Weights of a small GPT-style language model, trained from scratch on English Wikipedia: learned positions.
Each number is 500 + 50 x the weight over its row's rms, rounded and kept within 0 to 999. Layers, rows and columns count from 0. Numbers have three digits each. The size before them is the row's rms in percent of the matrix's.

# layer 3 MLP gate, 768x192, rms 0.254, rows 101-194, columns 0-47
091:483419433420531568473498482452463432476525493561535552385430510470464542553506487494543460512492477485465473495452489514464411583492516494406509
089:469588435461455572548559568427506520545562577471518534483465508489558622496522427523604468470469409440491548440502541498534402451552597513558492
097:470481540501518419453521423592539558533506534577583568575436387499460550434480457368536446525471539468476423487464501585547530402571520475471448
114:350537520522515474585499505552501528458506569554519442574504490510507505443487550440413489565514456549556486517525483511428494496517396493468507
078:515518511513500486468535481588540505573579501465426473480417498410491504603379453563506549449602493510537479459387581541580566451495445536474513
114:580548508446421506573507490548467439524551541487443535470506437517440465522478478564538494564465464465517479538500417385603500467364513459529432
093:468570461576419558490521517542537500503569514507481517481524525585435457453461519486529516521483383487476618466495618529548510463487500398574578
107:431428447430475468513492505566424544537475477477517448596492533572507564451472475556471536482568467463436537441490581498441531386478459602561565
089:475515471545532456557534427607507469510483438557574558427597447525473535439561514555562484499491539491492465472509548511469468536518422532508560
095:410486631445478481570539476421494530512464649534602584415523457442448490492478475583438443510501487501394479455510430606480438598508445529483434
103:395546478483438538513420508482506564487542550572487480498524520509489448480492517473473445565516521520512455418506555583489530582504470589457454
101:448397360502482450494523466507531527521518426497527477474434565509641432483483516547530523600492528514567574549457536520513407546471473451558531
094:525476632395472589415511430404486567527493515493472571476510489512358538475543362433437577477433432493513504463490413487519485499463522494435490
105:440492445507568605498505583475413487428571514398510447518472526456569493506515472464509459513565441565439444497435492466485464541562503514513475
091:505602472469512533583508496486577447527564598458539572583450558516480416511498517551525524472394551494417512444441467553445435403479415524458458
083:502474489523536495510465439410427568520401520484437445472483503412474585486507573489505467492446512441520533435624595563485521478463483533453515
105:499435474552590457514515453445439574520489487455403454511459471364489506545513552496478506547535572505448533486488509467555452479429433530495562
107:537380525580516585384486520417436508481447501554491440545550506593546487536538446534462520555501460454522490442436363529508577548477501568513537
091:524593503541566487472355452487621595549521457502539482518462532493496479566573669509502496456541477521409460552478554514500495497517534530506463
091:507508586470500535476521497434521480476514326463503484570447522474474481479508512469472524488530475641484535518502540546436552475558455526530456
098:545440510497491498444480486524552449565542499556518437568526495533524514440427426465502570499547495432410463586418537514549542593464522499479505
086:475442552487475472392373477454528543430480458523506466590422512516391426572444469517584485555600526469461512479536544548609490546619540452535532
090:535512492574568399563463439508519556515489502511526422463518517548413505545465516512390529527500388597462429532517405501521553603533417525529454
089:450518459567526484471514433496592558468460507527398486518547417568489562554501459550529472504466494447535483521486481497518578435495531513527558
110:434511446569482563504581546508429426561516482489597469454440490562514563465493563500511581479445473473470548461498515436569498352524522502516477
106:635476474521487521532522464527585547522508489485516461524458421472519608432485598479522485498464383476404448555417519548526534499399517490532494
106:396431465454497460465498476520478497471555527534536467485493571469507490463458493573549510534434451516570446548554526504505498472454537616552601
094:603506468507505529555582495564431566520588479477400509541441487471522493442464626484429467478475531588474528567546504472477432479488541529410487
096:444445434436475474506438444479474515573492644476421494467429516442489544434386481496475493603482508537457466520490496547487531459440517538504531
099:383453480519423515521481527371492469418443484438534490518463455453537469522456475565559528563512582456470526473449573497566519408491506485572451
091:530570540546512398514451543500517480476511522559617449547527499442434568443519515526457428494473439380514498426451588566474530509463498495549476
102:433446508474419457593590437480540409536546587556467490565527477571485521467496398497469473496519377549617555471505495544501517423505413549540493
094:460611424465461495533567508517456551520525501556539533606438516563544573525526519586635481451545541506453462454561510558526517416456414507519498
112:534404481479500467558457459553555567519506505485512447492416522406493550511430527510469436483590477443545522541490551520498577470576439537512501
089:503464475474460491520449590444516526535554539523490487520516473513532478451548529578471581389577492470475476528501473482455531480519510589584404
100:507584448417479478446467480524488506579406481497541586622538509507447527487471516533531488511581518476402459511422504506557465624448588514556471
088:461516547466442464537462506427533473507423528441532471454490449484571519474515523501536527567535437488518413475450528552367518507448598497564497
099:527621501515486534483536431487532501555572491520502457551478442504579462498530529494494384405496460506469600539479576586539510424442484551595493
100:562453380479536457549451417462540569516418513535454591437558553508510517443589475484411509477474471480540483474464435554544553553467433561539510
096:445410495554379474473564567472569467544468512524521451474486509524479429563540473427486452527476567412515380484430413601439489587501536532534503
095:441670456468492529570468478456594495471448439514457504524594550439443536510534447461542585446441568406578445525517587478533580471509578537495496
090:501522556430466557567515475475443526501547552476454494500478470566472540478485512486506469500458490445599502485529527532443407495544472572562529
103:407441613484472560484637551552463455404464577482515540536535511587385553473549441584495568504443493448478464398466478492517413478484431491542472
110:516489501465470490552463511466376577528537491480473550558485519472493460481461429542444604589449514505468454534439513555492562482529468516409483
091:420484536496386584462520456527495545541463533473439459542502513510419527498430375511536520494500474473554463463448546600508523460515478456496503
092:525493546496519470421540499427398415476513463501545470499470435381507537488433523461504499602473607498459530567537424528504512537603529530572530
124:543468458553513486541444465450502575487415457573464523592474465486541522599590477463593524626475462556385627425495465514406500457544511482551500
086:461525486529565612571555461378431501604599465493477539486415538490533528424479482486426546454480463454469458493549580562531516449437524578478459
101:528376456549414560400490436508482491570597509493496528553486522491579465498540555468412519521463380433487547555497522489518448542507512507550584
106:531470542500460524547482566584431476530503453502506517525455448484531535434443418562529506518525528485501562362577546528452518508481491574543502
091:502415499431528507552499442509576550494523500536574428447498473549542506469564488488509452434495404537574480535515486557460568547452546482449491
088:433534476552417522480458490524444488449518512513542535436439446551494614514470545494619438501399529565519521450500504523527429627534507501492467
105:360569475452566525519434465574527536510447533495517531556529502511512499500507395517428518458616502500463564486525510499446663499530497500473504
108:494442510489531454552611498441410516551510492520523457528513483552446469365509513398552487515446493614508562486546470567466557518547542493487469
093:403552427547567522515482412499575426481431558581457453449482536603463574439464475469521478568518515486433464492546473472523473524558505570505523
109:507496518529417451474562462442514532563428430523486491444514501546576473539579505533511533464502435400390445500567544540509442498374430487631484
111:457496546490530483417531510516574492471505499476549519495560480496474538501480500607448497542507496490521528511437474540579619518523468491444498
093:459471480553451471506507499466574501512586581487530542526570457422533430453494495454493454568448491478472520402467538460569518508483505495458428
122:484472487546491463527482529529512460507432491490576449520572454542563445518494513517548554508533539454501454471407538446459563493534462526531560
107:563503404533334490423467502519494473553515489566488576541447489481462411451536470530367505475488515464584505508411567532493574526418420462468549
092:485483521522534497516539520564547510518533553466503467541465478451542519422615626477526435398604446458558518482609544543563446390533523573545564
097:449470493495447429472503524522466540435537476509462449500445528534476508512622510484480497459459415479389455451520464447523455563435507534509561
090:492526554420448575529507533563572469470528481442542464524492522496536553493477493500497508544465477548526439559519423484513499446498527542522493
103:510446499423533445559420414492581514504509393613518412506534504443501548551569434513570487468478481583498412493552475571444627549454486476565465
125:432538418434490521557491563514534524509513521480471523453507600514488541429498527450533509475487480593432448432535473490509490568474524601533521
089:470529467586476491450542522548557543499543467501448608499382446479540532541443517444440426465459565507506479435475556496487521495444525582536475
091:457490431525464476500510450507440463446591510486504463508465539479402428439424470401431512510526545505427490482470544595515565488434458541494504
104:521523490511595491531543507523447493483466583459451473527550442573465615523428425411535521488542449520560546539479515448425556522481525378566528
110:510518449520516474497496557555570495556462468529493506501513483560485469475486509464457579552526392397398436466503502432589582488570435514602606
109:553488493454471427475471437478447467525400579524463517430489551462440521566436491560515513534531483512550404582435517488579532548458529491477523
090:483450414376512485658495408561531514543537618391573461424564495492466527493504565536512546468522380484628497488471457520534549475558362529560536
101:591509457467489488499500511570486502561565442467519520532577413514500546421411499408522566490496451489501534495506481489527554439468485551461436
103:451512557526464564513536525463479504425446486577474526512495552505506561409503498459557522510442487384536430454546554515554594466460514455527538
079:458459520423509498456504522436585458457480497505498492599509423558527513520446519491605499507578599480507400557472502453569486560548583427485571
094:445446499484409412460538477486587475501481608545527544537513542478531491343503536416534485601492491394510550506540435483557540480499551539570585
089:584533505490570469414541564507491530532474395445567541506539462451511412443431527428427509498470492494493508524486452533511541587497486368481402
085:511442508561510466423510452494619365592571455588528451491535536533443476424518441455467433598576530438479482486525507510434491518441546604521428
114:540490534449391447571514500527526513460530561505515492479490472492468446438544485414506494617492454462548449586544519422506479426475473471560477
103:523532434470443498544545434586517450468514497466431533489462491526472522524450440470536378554496522507519450587515505501534467498495426519522484
096:531405407545454527512497526537506434511384463489527471560558415537464478572514445496465569594456490456485493532517486517436546531431548517511498
116:409518518468601482436508431503567526457494492425453449493516510548483461516579438459445414561483447468524466448454516452408560447531498528532518
131:604474586529488433519520517536415552480443588548498507372452482496479451512490395435484543559323534474454406548572544508500539474458417447508443
118:450479577624496462469512448501578578498431485568439629486464398550438495587557481466583514481441510502452511355516372447440477537498481508547482
103:537490481476505502472572456408510453570564532510489454503527563377488498535476546490508442562434548531519466616506538501464497566515477519487502
106:416542570526584452474463536497520450582541395549557487457491509559514521445516500485561397532419401514447536457446449500501454454521389447494606
096:456517577480477549545562543493440464504522503432490486447559421592557436462462515471574515484487556503576455456445539422411521508499496410541507
104:510440484492500506433474491520457462495523552536487463510494465386521533461533503507497512512512538515497489498504464427487574577457484513532415
098:446494404466490540542494503411558513458469482548472418583512441491470544514529464586498447505469536526457427497468467549559491457511497500524485
094:424425510382524569467501526478484499509562497494498572527471520491450497421542443542448577462544606489511551497440556491566498475510475481498581
097:392523503457512483414477579465469535429476533520500456493636519494556518438547581475449510388618519456489537438462410522470454483503554461476448
085:499488393492575388478465536440520455541547395487542525445460502619480516527524448461523543503514509496570415450481513509485450556601439527485462
091:478524517456485550455476544460462443475558510501451458390477474512495514572395410539486471530440482545581486479459490511473487444458583517486505
097:485489457563411583507490471488543539482463535453480523422492590527557430496498477461567493509488453504455492615479413596520536477551543528560381
111:601468610540452625500528543489536488512536525443418467456402494560590541521485478528502490494486602480471525548430541556514407576473544512553443
# layer 3 MLP up, 768x192, rms 0.259, rows 101-194, columns 0-47
085:576508458525460516568559537513482529546438481495559487509477477520453495498630511512520507439502627436502548427596515546423485429451453573531489
088:492492491480451546488480418506499443518501545484474569542529490505525470403467517515476496564501512536411434529579517402489633417448476480436459
098:496414430434488551583446556513513506543488555455444473523444576595415426471450477529549434434475519603461423523499505554467555554503517449594489
116:452435604437460466541469572460433553376520547513525508456455494449518464498521496597460490574448383524530451559570474469479479426495493481493478
080:447584518455504503478534531534488494463446554489445403463478535619501500481454455462503504519434442513525462509502452441474455629548445600461478
115:448483545545528433476548405465523541494462501536444463568557509528475545509471524473565631500442558539495579519503573570448556470603539546468502
095:510507560414466555511452540487483498492450556460575527565455515430571525565511472607571478514456480555504502508467401499491552513573549507490438
086:594575574530448529497490402539548524450428578562512514484467456397560502451419572513574478445495525479485474454507521531507570486539482505539579
112:571495413504514494547524490597610585516506488542573557480576549475534478466542588590531415456471555450550466489501465536484469534561438550470501
098:563495549474464463501544537442555535517476519543546512463508442465476486462552483479499450439429483458535436502501435451521533570507475520549410
092:469564569475440471564439439438535510492473519493605567498481547453396383579449506514482510453500549574444462537504432462538576522467514420527491
104:534457420482537519506476516579628482450483500573574478531585485453522449461527564467476464494561455481555536499474509524469445534440449568487528
091:471551584467460415560565468539552514452444416524441489490567577528484452447546512508378536532555461541543492420480504526532504448600436487517519
094:486496541538490469587530441418463502464440399542525580478445473493490540560516568452564530507426502499511390470543510409466578536446479526397455
093:529545467423500542543566482538534466549500543579539554534536460488405496434532492418519509486540511572458543498458395564490583540513526420544479
095:482518465521547469480483557464386423448504398468506559541573517536565453569478502475486467517433521448424496478547545423463457606526502466378530
086:504616470365468519484427563434552520503496563566526479520496586565481510544529504533473482466511463528580412523517426513424541546542608525536426
094:477569460475435446539560514403392505450517544475536509503581527486460513490538426559524450452469392493535493581598577449479483529510580460418491
064:457532454518522496544465429532544543436455486511533543465406483403455534549571522472524457499498499492554552434448482479489504516515512556487441
096:366577597515529465433488498578530476451474464487470442538421512537476524537433508497497481537487488474526468543511511447520516434391601535470545
091:515434471457413500460528504551530509626571476521479606546419567481444489614614559538465496471458497466527459576488508524448497475480469444547536
104:511556507574481500519596418534562545594543489490512476510488515584443579570537517579556444518457469430504534502467532497540555504511533470568497
085:529504386553518477521470511558532451532575461543486417480511480536498584477500487419604540502435398529550449563436492523549541464506472433519487
103:487529532458395485555538540443533557562536563608510509467496425435457486446528507562559523441473503555481456475507520561421476470560496563550451
108:505465454390523466486482489511430602510542570512413497427503502506396399576504463464575409463514412516548523480481522546508482493464510429528523
110:498523462530493448468504510465472418446479454518455617455466510476567519541545535571520503585474540510454575550561492445426385532504523551452523
098:461480462571509550506493451485574466446486460482533448510569534525456523414498447436504455573489590537502416564445504533539384527492420627464503
092:444468565392536508537494494508528433465414530523554513595499545462552425473417512412498569480441483485475530440513492489600504502476487446501558
104:579524560546485443510547457460422513556569393452565511494436465535516596436436465508513508565491533367428487580589521460457483508512531484461447
091:537498521456578507464477483487499494493549494527394486407514491595490602500498500460488367476449503561493562567538435531549544490513451517521573
094:468540477531442420609475451518515493476440464518534455453498456420531494489505472551472600440536486401510477440395644611539486455448418441489488
106:504495458540551508522414527549457471514496474535489552465416482547474526526489455497554467489447540404436517454473414496479538556512478442480430
111:461561450484493568478463507523388487563538398427539489555425540458530540498498516489528574430457500491471493517549494514556590533483457519460563
104:577467487525538465522628469514508489493598450493609502530488487489598549374488535515469466481498471447425510483521572390493516549600518501552401
094:402518463529515485462549457552472477549497441524475494474488534479553505485488519492546553581545579554514538568481501546583506543514550469442637
107:456484492535549384463511482443376467476611469592490503445503550511558545534459494449500614445396440510495574484608508459465546481497512490567538
090:523541548498507488560638505469566516526404501511496450459485451498497459441567473499586469483456560511568491485612484469567407516552567464477476
083:469461536485525463372571571550529601561480507447492545451510566485475560496505516449511521510545653513466530488529453446621487630511568426396422
093:510573519529520533451476489524441395551570480421488496477494514476503538508428508429425575449456401553472610507569511491530447555454523496445458
102:470486465431613563520507532577450511537562491555543533576522479431546494532452512501552414462517476496538568433552478424467478487464515424491521
110:493414520479484594496615456540543501455435567539468512488446456496552498536565458537395522491506501514359442490436463462460513575404460541605462
106:449468438472542488593566440575531536523437543496445478435460604502430531474499501488558454484529464561398404528517489498494455421457519512416434
106:411527579552431497596567531482491472397384530460539478570450513537492535444473465521495573462453463571534431506464480448462429431475522456456464
101:533493497546463516427536395431481579481496588516507461485495525532546514475425509511474438441566557558454553502598461478473547421420575424509583
089:582574502517560516432457646545449485419501460598543524522469506451502477608562502528470442465519467538487482462563440468555416498583410471506528
094:519534422456540550544540452443517426422538471460454507507503354437475465432450499484509546526530464380516505417477524457486481579607497553543454
124:513491485491490577516529494527492539506428442556511477499444445422473457513465480481646538574450465533487441394562523524402517489574597483589468
094:455470443503492595485442469450467571486528520470511443484575476513547500554517516470450518471556559401482475509456541469535561440501500449493432
096:478586533440518479524473494433579535419543506476455468449520554508382486531466521585547491540467595535504397662525461561468436593513408483471438
103:515535420482500445501499425555538537610553486350478457459384493430467507541484534489521523525499408541511562542454576449580432431515618463547487
094:522565436597469493438439400467465489465528442493447414553528449453509498582436472440463546406540560576623489514514499541513569546467543553579499
098:434471490500371504546471532538482558477531526398520493528516534424431509480572553476486465422609554520389464598404561524511513481460482543506508
102:426614508347489524415494540556506496586452461574642541531426459518482508579554449564509517465551533506418459526561523512521537528567521476522439
114:583487529539513416556481394409486450412401501464487494487489508415508540479527475551593512452411502422494538527524510443596507470385486436548492
089:465547508496472459483465488466445461423482431459476469504420548499525433481499553521438511484530539554526422513545505542489460484532525503548558
089:517493455502550531525503447565481480534602434558578425523463523493450561605607512497531487550487520483583415457392529451489449499594529575522480
114:526559447541542494496525476518409606433512431478432457510524512492482553536516414517542459472496512558508561474472516445563572496459524437525484
107:519528536447508509521484584550493540479480423569518493523629543486486485495417544432523540504564498510473465495560553564565474560503479474472529
143:488512529474476535467523529461464491517514469541485474423545515503439579534514435460531433455450466441490479493577434536539408494548540569470486
094:490507508480451458638474515469500453529529512452520468514555469509445556557483468473555464544528583528483526570462548441498594568465447491390472
103:517521584436512469542472580486372497418564552562531557504559558554347540454510523492463537494426468472571514487578503471464566576554524392571416
092:513399580523487521530589476564526514568547460451505586538573415434472492424513500429490433499537502555514493486435438457512498488581471486446477
110:463491382471574558480507513486486501520456502535500525475532489552445479515431475393440559401451437545491487418535528557496485561474517435451423
112:501483456541498482529465508463477470479546483446542515547565470556519469562510583454485502506502392452500544491497502471552462555437488574506519
125:438521526469461518501484557482476502428440492534490492537498500511524485543530516398485480434513604488443466543504473503540501479503519692519500
093:525406537448534507484456512482381526538397486560380411460367448538459443508466527512543561470476424494450532443538444383460535480492527431510528
085:398513482526498548571572557438552478589516493534458495450421513484498429489430417457495467428539634437566357409466522464506551464466521566514489
098:501514484537467494577475582482510606531477525402555535518465576594517516532549534522467498527498566563531496484506454497508539444478445425625506
104:556436611543527507536459530537448518497565450507516570489415547433462486503490414451501517483412465504454483481555425474504502539552559500436527
112:497621547479500521482474478487552564511420430531567493567595465475682502417520586438414463474474448519526540516490484511444509434482516467543495
089:468448483505483524472576481573575441468485501462463505472415497466498554540524413381511444510504415480519448406575508535479515446544335509609586
101:495566525442549529461490520557530380438476625586557497458518514497442515436419472458425559532486418509467501459536503508477440402470485575482481
102:433438439571505486519439592356545522459513499556433481420447537503565517452566467532514547486404479481474409447539532417462464451443536524541501
087:534582449541472436520525532528465417537432585499574447499532534446425419537514503475532529475490470468427504429471401577547428503504514530536392
086:540442520576518435444516456434450567431402523489613466530553512493503508476486548404590592505502480505574458550593482581507483488440471524520459
093:511461509593419510500501567519473526535506522547587532465472504582408423511452428428489612486478561519542471481440467465563527546496532567529578
101:532524499501469543457431478454493488467482477526482511429500441488552524581447532466531481524445490568543494554528411495496492522470460405441481
121:563598452485594463452515501557473460531525458477490558542553525446518522536475529518504511423432469478490422504474454508481488537562503545451556
101:609540504437392394514500456555442537453521429472513561421560539471504481461518435472572412500472538437483408548568450497508465490566477417516411
098:474521567496478536466484461514436582462515506587455530453476506509462528499454526439472539464591468496429451512561476454515533528553503466501494
082:519471422540446521551504488466519516481476532472539571456477525406463477468432528533534572423532573547554551591521507511471493456456506511459559
098:514376538428570511488414448574484489502556599557535469357533517470521448542457447518483487430552477536550428597463448530422542528498482504483452
116:456535373488560467486447480456602487389510519489547567449529510495507493467467501541595585510499521547466445476458533497449456483605449472468510
102:566492494475488568392567415431506415595528518479478513549580519486479541467560514495418471535421429523486574583554442477476500488501583445556537
105:480520479481444544517491495461531576590460429547434492566564514403509550430465507552502548490542536514455520522468445526522588483415505621508518
097:559464492457619439454463418465580439497508491428604584515465573541454510526542498522506453497470595490449512510606455450479481441546557518557495
088:469491555513495474556452443479494566498530546503466407501492478461468505540516421477501553482506506523465510591571499590453431550555361475423430
094:537563483473532541518502493551475545562507503403471547485549502510514484505508448483533446520462666531520503473445522532496564526500452421444486
094:498566469540493479509426543452455549433474484603490489549459490495555487473474563483478511477555560399485493552527550503456511532541549534541439
091:464511531413649580549541456517468515527346564473525510507490518488455491502478467543534489427558520550503512562522453545500561426572551420539467
088:468558515482549511504464494486453494516520483495447487540550473437556478533518550525438453488505514595498550465514470456524490418494613457438538
101:444510491461454591466448510478524491473475478396453549394536527438549486473465467533426514475510506484532564470469499542544482589481608556465416
090:551535545486493392505454502508466511479557414463526542509521449473512506593494484566506524517528589537514541471597591504457435615414526486493461
100:460555518555538554548488449485502533439512492448513507486477557499443458434415516462489466557507512510532580484451512504571529470498369457444550
# layer 3 MLP down (transposed), 768x192, rms 0.227, rows 101-194, columns 0-47
073:526447465498609547507520430586533526449439563491594465433565485484535594512526511553543548460435466515590478558611439540552418501564427554556492
093:495506619484525481462477459534529499556547487528523550500452444621498503599548592466485501520523465521460448438453460479455481430476508552530507
103:574540514522418517538502483431531516484484495402456415566499524472444469484555509575482468589457486522526464596518488503584601493486430509467523
124:461532412480443460544550489399504511482546453509521492438457581526517431432509588488549441497468456466564458616522468507505602464536458501426498
094:470557613549552550447420579527480426490520466493503486507472445515403542592501507519533462482422439422527465447615543489499506401469483557503525
101:552501477484423416425447511506504461488569336579541546487512561509525525501471522558464561549570593564427540463455509532498480524508505537449558
097:432457489576514425472556495392525476487500482483546433532476591484454504453508427440483530432430425500457501481448509444549489526531487502563450
103:526479548562442575460478472516560509519455507429486559618495492527595539463500548497449463526418484512488538398464512571510564496461471509625434
099:509421573464584407570554464605541486374444541490525463467503436439428543521556470500570566464459508505500448563480467494500478549548502361502526
101:383459483570600476506481531465364455502417602549465509520500534528539541502447548556474458521526522543498547502549483540478490538610579521404549
096:526522445578387546465496557406489483481469396538524568476499508575521460503486514525421489434509580561507456524429544537472376543532470484509500
087:466465575500544478500523530544446516501509467354462397439536540487545504570452441505518493523404567395527540557499526507498536488438479450623602
080:504529545465510436411553610502461511546501440447537463506501488448501478493508376454585556558542499483512496565474503529495495489523497544408524
089:360522515570502473497490477530441540454577496484582539504512582514565589544460434488511509498384506464433511427536475471445505453467482471441550
101:488464472449473465557485626542568445459417481564435523482510546518515439526565574470459499406554567583564446486580529492415527555385365453513469
085:498553493471492438512506596558379540504452535516405540447452562432408477469446467555473478516540568429607443454522477518431501405477477446550445
102:501472398504400510516484544504545449487495534519558529478490425502503499503491457508591513497432412439445458560541577502442594468509536522474495
106:458612461562518505542522524572411510483568559474525518596572422502465530355431478459501521567535446492486588471565477435463463519411550533506507
067:501480428533512505452525464459475528509471488493544521649527502510395494485465445466558544502482498504422510480452394492414545512473545462565477
106:603481469471514537463482472529389494471425469596518562480498490548537552501563468524555449452431483523588481437619452567494431482588453502539435
090:601520443558452491487532484452480520508518373393553508469567502519466448553484568566482514483472554457444602571533488508471469494558486482484574
061:530478497506449522518468557451440553465419461514600504517561470565490502476470481496483545450426577476444418521499494454494500430461500499391501
083:522482437475570521477559477485521457400512489522486511519482462499435571597532496551616460450539490499593442467567527512523545420544537494530534
096:445555488435503513455548444547505469539485416515569482494484526509495477477462527432494469483544549551559500512471409518511422534445487512496589
103:496385511489403517491556532501425524478516472489539461457547532521558515473421571473529421509556459474414408469504493535574520493485542449543525
108:452500438531522539498475490567481455424519504493484540460511492455386516506578467394517511501486490498424544447459504482418574465529497446533556
103:453585389460534575479440461484487522551463492492543484515502513500438552466477453489484497520511415457522498576426526522532488557485506585497477
091:473490500537540546416529451363458465527490520492458518462515493511518439538439422527414453516449540570553538528539590531520515518523525588456544
100:502443565435453470417511435519528514492520424499490527372466565517579546567450480431476563561495521445531509485532461564488469530516499604380471
107:452518449535538587531510483477471467482397513535508444616580513507447548482469574443554459518452542488530481422538416412465510481420528394446524
102:566491529540469635528523513539513604474504431504591542502552627536471604427526454515434539404488510444488436455534544394530536494560523496513512
107:468484476510536545561465451538566501469551379541457535432492502507448554488510548464495390469568475489535471539507454607561540456490523430483531
115:519474454556566542471471377539529487403485511451563530544462460527491620444390506509529490563438407507419570465561442555575449607508513601537504
103:563524473447423586549476564474504484497425511508502469437490533542448515446484526469580401455603533507495499519570493471493536405469614474547573
103:522491520443520562441460498533529506444525621493498523511521485555482513473491477477557457549408487469476407415530532596502511479459428454459499
109:519551429497367469535444444432564547471527471544525446489568502509564494543440515553447510508414471563423523540458480537401611474478497541551547
099:487547517507517496547507514444459559529566530467399570581567466620608438540466538527432546574460480430538531545501549459404562453502498415590482
102:485486567510538500562483512521478444503544555418572420513464515510541506478511400520438497549506499577527468529429521558456536508502471620576495
094:495475452451425440538503451468501519477490505430466520489457531493473504603530444522454528571518524444438470633487580577487446536492484545498552
106:506484477406555519513526570456539503413477550513465447541599407564495494422519424525428517456469509490462393463414552507476557556489458467480523
105:557521489434541458520528546414461471559575494448550478408513411523493477492530468517497492478587418490567477507491434582546471463549442512493559
091:508513508582420462495441490515455550512597443443396474515429428560534473540517452494452534550503421487534579497407519471469528654449475543513525
113:484532566539562550524510469409524477500459419578553498443441518455521523497445559563624488534567493529471464509490453479560456519575531464458468
104:490550500494520474480511479479371446553532426517432515468495467438441454538505510511510492464568495539562462445529506432506432415542445474451467
093:560474552540440551455479428474587462588456420479439484451475562503493470515573622551439509596493455537551542486401531488468489479521489534456506
119:480475544379548503455537543508554450475513518507387548540519491528443598516498485403542573448502456478429551488498354416521513570461499501591433
133:456518473449551502414520420477525497456505543488464506512504424461496496453448497569590550505494490566431497449538509499528555536566314554586426
100:596470486542620569504534551531517487509573542492487518491525491445539466551564473493495526529541541483538444544482461635491431464403512567440504
098:504599651477484412392531547530564526517471507427511443441530518543560550433473519477492467492506568514450500520579431530486564475564525572459435
111:466537472421566432465484473443595445512545531462530566529529393542513451506551400480444539506438423499565492510395577470390493385495558517474475
087:532514476463556483507502574502439450439441464517566507480537467559521524492515470518524564513530559466388416516471471522507324525546559427398575
101:479626526537488428422518385430424459483436445480518591494497486519612514475440497537481503529520456528562541426549536496470434430453423526413437
101:486489537476490489566435541539491577611500507506564541484478520533546469550483441599391519486471450536435493412568586565541600422623503424512457
105:509451402482480457548476499533455541378411446548449482479571532448446527441458516513318511557519490494485582497460568447411491521505445530490432
098:532595482585505520522519462474499485464539445473510446512478428482465486400508509488489512556565550387550488525458438543606512489418557492438496
098:578489458456594514530544496440493472506561498540528544451538545432522527495536453454569465510500497515542414472501496439486473503498554508518482
106:504427461501432416461478503506507560536465449476469527494480592502537445554526552433576496488464572533501551471488501398428497503477498495534563
100:461502480511516507558537444407391558567505494527411555639482488548495527527393527513542450562476461514477586541505478439425512516467467446539521
132:496513421496548580511515472493491546584484561501601468444492498464585510534381428478515595512502493463483465554466508538436464524511389481480489
107:528435441548433457504469526468447515584439522507599512531575421418464515503430568593518472515515374535496501575462560503551598434529485434492575
095:584488488532498556351400444502448568509484556480563535568522456585588550492529525489499493522502451583552522478508524512457473518543506551403523
099:505530471486502456481499497463483520474602483482489427426504513401484486541488495449567456510494506567535550530487531472493563429507522508519513
100:498449542454444521538487415456477495390544483458480503506397495465563397429431502501483548508529509489508495440484512537437448579566482583561459
096:509508499528520504473549446445495452489508571495607516448475451499370540437495621488427514494510448467511477444438482498521481487567483530529417
118:439462530496450569459472551455596409420496504515519531505476512523472443544515421503429539462438515477553471453505488553495552552604486500626456
099:455432497472460457548467519499577398472507563554497541453614508512407486507499515602435490495463526519496460509480544534461602588518486400503526
094:566517432495403588552529393572506524566482505462561554484536510561478490430567404506401501524485512453551548548581541550502479510457531652506492
098:500458527498451501498448406611358481480540522570427519498488470375511538517530585479557397496487499485454444489517456537528531502458476537484522
104:437479498487565495546451483595427544490510478505568488489503500574471541508440520486550505440547393641505516403452538440520506494482455564468465
100:507454511490547513436534399553522516456448511529467470429510524470507499478489465487545512532510537486470534514553491593439440526519414516378588
091:464518559491446612452527495503440418502464528377534504571444468448553430522487445471446507496469545502598478497577497573485433460549510477431497
101:426533409554522452468502580450483405466448550545575466516500534471450538535488542521421510448558542512558482442495534599502425486479500456547466
109:422447504459477496478447471407481466437585560486496549504425453509513520521412520506488592444451469482486390572419548465525483539513596457576580
099:463552480477517490422547476445396574434525385604556606495448436500550508502495562429518478559521511545580477396479470507596459437510479449457513
096:525606478513497508516446492563486589476504434492440439595601592500512534470539475550555570571570435448450485492521580463547464404474515503369553
082:481519397514484523475544442562470480462605489507474501487453511516478521500614534515529453533497508466570613438523510495493550412436499477587512
098:423529473523381506504463516406508465435477504454493485445437483406586484516527548483487552477473483490499583550446425499452486556487526509451589
115:573517584602506632395465488470483488497421426433457533467480558544580550470489486444524458515546570506506482512477487556456417458523493506372481
103:486599517477519434529538515572542412534549482608413542511540484379364548450447465592556509541475410506524496583497483475525354491425519479496482
109:486495514490445425503413504522502492491452519516482506577465480450492492433490466547530407417590484487461486446557549504506493428581497531453555
111:583404530553394504575510503416442402601549492512521495488514536410553515519422536469547571451434461570412489534571415599558409493541469554587569
113:412367378533589464443421486472487475449553501513471423515528493476490468537447581464558450538491522462462465520586473500464465542583470534456553
111:538561473500467437471545564577543499492519508490482455551502592391383384504519446551508474508532509538509698497552570425453512472463520503498490
102:506543538445477503374568521443491404473457546442472547509463564565413488526480526507487526530553485533528497460603505464553543458480506451487566
102:548476585424436536415516523539548475483501558499538398403440619513565528493436508564548469483502514448467460615568568560507551469471438565490452
099:467520469554487547544547449468553501532555497443470469536400428515460526491436518559458488545490553460402501514490522521536497524488472483559571
105:534474422559460421408507499519433483535581569515461461452507470480374555580499553568439531530414546500585525494548446455486505487558498563469435
098:444440470632567478533529504482469480421520539437518568527513518460491524418462553459528527527487533379604476540514485548446500549477472488421568
084:501513447528578606525572472529616480462562511541528506580454472454475423499488528434521443486557533422398534479445467503462485552542373567495426
104:491524473483477465542453482551527430519551534553583511511424492554486477494447504523502576420557451539531485453540494516425577487509552461560444
098:608398394453511558459559496460506486451501466493608563587546517518472521539505429451510470481463557453561543526529478514573512550529454431557499
106:510550596488518397461547555551489536573460479556474522540580450554536428562503499402502528562455539463571389562465501485475404529518492437522603
100:517445573463518441587511474549409503599543431527498489542457479507469591466501557526441428497573519502501514461447526478478474526471393538466617
091:546517666558488521564481432478587536475553602479478406396488497548493563472553457485474542442453472448412525549468498553537499482504526571559505